config = dict(
    n_layer=12,
    n_kv_head=2,
    head_dim=64,
    norm_eps=1e-06,
    attn_scale=0.133,
    bias='none',
    init_std_o=0.0761,
    init_std_down=0.0878,
    lr_head=0.00466,
    warmup_steps=0,
    final_lr_fraction=0.05,
)
Each number is 200 + 30 x the weight over its row's rms, rounded and kept within 0 to 999. Layers, rows and columns count from 0. The size before them is the row's rms in percent of the matrix's.

# layer 2 MLP down, 96x384, rms 0.0878, rows 85-95, columns 0-191
099,242,192,153,131,199,179,224,187,203,185,185,226,147,214,241,237,219,250,216,179,227,196,204,241,168,168,208,205,201,216,209,301,179,205,203,146,206,153,148,187,116,231,270,216,216,147,252,233,205,213,212,180,189,204,253,206,166,179,173,175,196,184,178,157,188,206,208,252,228,188,220,208,239,190,160,242,178,173,240,201,175,206,199,265,247,168,286,212,185,141,191,214,180,183,216,229,246,200,189,189,235,176,194,180,155,233,153,214,191,262,190,207,190,257,179,187,189,172,161,213,200,176,163,243,242,156,234,205,159,188,190,146,195,200,150,215,238,201,156,240,207,181,221,205,168,176,180,141,224,172,198,204,171,205,171,237,250,130,195,190,166,147,216,231,154,188,207,235,221,236,216,208,159,215,241,188,230,193,223,212,233,201,193,248,170,158,156,179,231,218,240,205
093,174,193,165,188,229,194,223,180,216,222,215,195,225,246,195,243,154,193,187,199,203,185,189,227,195,191,170,242,211,188,215,136,221,218,176,202,215,156,204,231,229,220,170,193,223,218,201,164,264,222,179,165,152,238,156,166,223,194,203,225,185,190,181,166,265,199,156,208,239,202,199,174,219,212,238,188,177,175,190,191,226,252,177,216,157,177,189,192,171,203,175,195,243,184,183,198,159,246,167,197,136,142,188,200,187,205,180,186,183,240,154,226,202,192,220,195,160,189,153,175,210,237,142,196,191,217,214,204,195,157,162,214,244,197,260,219,136,184,157,187,184,235,192,214,228,218,226,199,175,220,215,157,235,146,203,246,218,178,208,231,130,223,186,221,229,227,173,235,229,213,195,224,179,195,172,205,173,184,247,146,219,147,179,199,203,211,211,232,189,215,173,193
098,221,190,229,246,214,210,185,134,202,180,213,191,237,177,142,200,208,210,218,212,211,160,244,243,176,181,157,211,264,197,252,165,220,194,213,150,241,139,178,177,188,165,147,200,215,181,236,175,179,201,229,134,168,234,177,183,193,223,178,175,236,176,209,227,151,228,230,199,216,184,203,224,168,214,219,224,200,199,221,221,296,225,225,238,240,193,212,180,235,205,191,191,232,238,132,181,196,191,190,224,227,170,192,221,195,255,191,153,201,199,163,192,231,169,229,189,189,187,185,214,241,193,172,207,239,249,166,127,136,222,189,229,141,216,209,230,194,144,226,261,203,234,184,200,272,206,183,207,188,194,209,180,196,207,185,203,214,215,202,191,249,187,213,252,185,226,203,199,198,202,208,165,176,193,249,206,238,191,203,216,185,147,230,171,238,215,232,180,207,200,219,199
100,195,240,200,226,200,232,172,222,232,185,204,181,181,252,151,174,202,198,181,204,227,226,216,155,203,196,176,206,207,247,144,201,177,187,205,195,182,249,146,184,208,165,240,197,199,176,196,227,244,171,216,190,147,258,212,192,234,242,187,203,219,206,229,210,166,277,219,198,173,213,195,232,234,191,185,222,220,227,216,168,210,224,208,196,159,179,238,202,167,161,161,171,198,183,183,266,173,226,202,218,208,200,202,265,224,217,187,153,194,220,194,178,215,212,131,154,220,180,186,252,177,239,217,227,214,263,192,211,164,184,215,210,226,195,247,184,198,191,204,164,204,196,255,240,212,227,163,174,142,225,243,238,171,194,176,176,190,221,240,168,178,177,180,113,216,240,204,175,180,208,199,190,215,236,185,188,233,254,150,204,202,233,217,200,214,224,233,174,152,242,219,203
102,194,164,176,183,212,150,127,212,234,192,192,171,169,208,187,222,167,200,192,198,187,220,161,181,224,192,183,222,178,181,205,270,199,213,173,200,143,200,169,167,187,128,175,205,246,223,224,160,192,231,170,264,237,208,154,170,190,199,214,162,241,163,209,203,198,139,194,194,238,237,178,124,125,228,199,195,191,197,195,263,182,207,161,231,205,184,207,195,168,176,166,220,163,169,127,254,209,177,216,171,174,145,196,160,177,170,190,229,199,161,218,174,173,154,177,167,168,140,238,230,203,192,189,204,143,226,213,178,242,208,165,218,251,174,142,209,200,206,242,196,196,187,204,171,201,208,199,158,184,144,175,135,234,175,224,188,216,244,207,189,210,179,187,189,163,180,238,194,173,190,246,180,240,241,218,203,256,191,141,190,177,222,206,240,235,204,139,195,194,143,202,216
102,184,200,196,250,224,180,229,158,198,184,214,210,173,207,233,123,186,183,193,182,242,194,188,183,219,208,191,230,209,171,210,184,189,204,216,244,237,176,172,190,210,269,229,206,189,228,172,219,203,197,181,180,260,201,150,202,189,266,245,185,213,251,183,228,217,224,188,213,239,197,198,139,205,158,195,199,174,139,196,218,232,169,171,170,221,208,156,157,168,196,223,197,178,218,200,260,209,183,185,110,213,193,251,224,206,176,240,203,221,187,224,197,245,162,231,157,211,184,219,190,197,259,185,164,156,244,175,226,235,219,137,232,209,182,164,187,239,221,134,233,262,208,231,190,230,267,188,186,193,253,211,210,237,259,200,160,219,185,217,262,191,218,183,220,167,208,174,153,218,240,187,180,227,171,238,207,174,162,162,195,154,141,215,227,205,244,252,191,178,232,216,214
103,183,249,192,199,187,269,226,231,192,199,172,217,169,113,211,183,204,135,171,233,231,231,145,169,189,228,191,185,143,237,190,231,274,215,183,187,226,214,181,201,184,183,239,168,228,183,211,211,182,242,175,242,212,254,183,176,276,223,145,205,168,146,168,177,186,217,193,249,112,136,157,194,161,232,199,204,242,222,230,193,184,194,206,167,183,176,154,159,197,243,163,183,226,198,222,236,227,195,167,208,153,227,190,197,202,189,190,229,210,245,144,213,228,169,159,201,249,193,195,196,206,194,149,199,181,224,206,221,209,212,209,221,154,209,256,207,215,185,122,219,217,156,281,189,195,210,177,232,152,216,188,237,179,184,206,166,151,212,191,164,173,228,217,202,208,201,179,195,197,195,207,229,205,190,192,203,161,189,159,219,187,170,197,258,215,232,193,222,227,181,171,232
104,260,252,210,202,178,203,179,189,164,229,203,198,246,240,215,201,236,112,181,154,223,226,260,205,184,251,203,192,200,202,219,226,142,188,179,222,179,178,158,199,210,205,245,207,184,245,184,224,184,194,172,223,212,194,177,200,236,200,184,227,226,237,161,272,205,230,168,215,231,217,168,136,208,190,187,166,168,199,204,158,147,172,176,159,161,223,174,203,158,147,228,190,167,179,196,177,166,187,170,183,193,239,206,225,264,219,203,166,184,223,165,218,224,211,197,193,212,202,189,240,195,180,200,271,215,240,236,199,198,271,191,242,196,247,221,154,208,211,177,187,200,241,159,148,177,207,168,189,202,166,192,170,195,192,223,153,186,240,207,222,189,217,127,176,276,220,216,208,284,171,225,177,186,187,174,222,258,214,210,153,144,185,225,187,236,190,216,201,220,221,209,239
096,210,257,198,222,211,199,159,231,173,177,210,196,102,204,231,249,143,190,156,195,218,210,220,216,212,208,259,184,163,175,217,224,210,233,235,207,202,172,196,203,200,186,190,225,171,156,225,169,193,187,229,228,146,197,228,181,168,228,235,194,240,218,211,213,158,191,164,176,216,170,229,191,215,225,168,140,196,154,157,223,201,230,211,217,214,206,178,157,236,224,187,159,206,238,199,178,222,247,177,177,176,209,229,175,239,234,184,196,152,204,245,187,168,220,166,213,174,188,188,249,216,173,208,158,217,174,215,212,161,214,252,196,204,209,198,173,248,173,204,172,169,235,227,220,206,174,261,175,158,264,126,224,205,169,171,233,213,171,155,197,228,230,170,132,233,207,161,176,136,183,231,142,207,215,161,211,189,282,207,224,200,271,178,148,192,198,173,191,219,184,242,211
107,302,260,241,236,214,204,169,215,230,195,190,201,266,171,232,241,200,253,226,221,235,241,226,198,251,208,236,247,186,215,222,233,201,166,216,196,174,246,218,182,209,267,210,237,224,185,235,227,197,185,187,263,194,168,197,200,206,209,206,210,237,220,201,210,177,229,208,236,214,267,262,159,199,182,227,184,225,141,257,215,242,217,181,199,204,139,198,196,223,268,215,238,207,166,175,165,133,200,210,217,213,229,209,194,242,226,218,208,215,207,192,198,224,192,238,217,216,185,167,230,198,236,231,160,197,212,196,209,244,211,242,177,240,238,192,210,244,216,251,181,171,219,217,183,184,204,229,240,191,179,243,188,191,224,198,184,182,209,230,188,199,237,187,215,207,208,197,200,169,173,227,198,234,206,237,235,217,249,178,222,216,204,255,187,276,217,202,163,199,184,201,190
104,234,216,160,204,183,198,205,172,178,250,198,219,109,192,161,203,259,188,241,252,218,236,179,214,200,175,170,251,218,234,221,232,219,208,146,191,166,200,181,238,180,226,214,195,158,170,205,271,192,176,199,244,205,179,256,189,209,242,263,217,208,183,190,197,184,218,234,237,220,172,199,147,201,243,170,217,215,237,180,236,208,209,187,171,153,239,191,177,149,172,192,234,224,174,212,191,173,203,182,262,177,218,162,207,196,223,174,227,198,234,218,206,185,214,262,186,246,208,252,169,174,181,154,219,185,181,228,200,215,202,182,221,165,234,194,183,155,184,202,204,169,177,178,210,206,166,204,185,200,187,195,269,170,176,204,218,145,162,203,236,150,181,211,181,177,168,123,242,204,216,232,201,126,194,225,240,185,241,167,264,160,177,211,252,189,123,217,194,220,174,208,208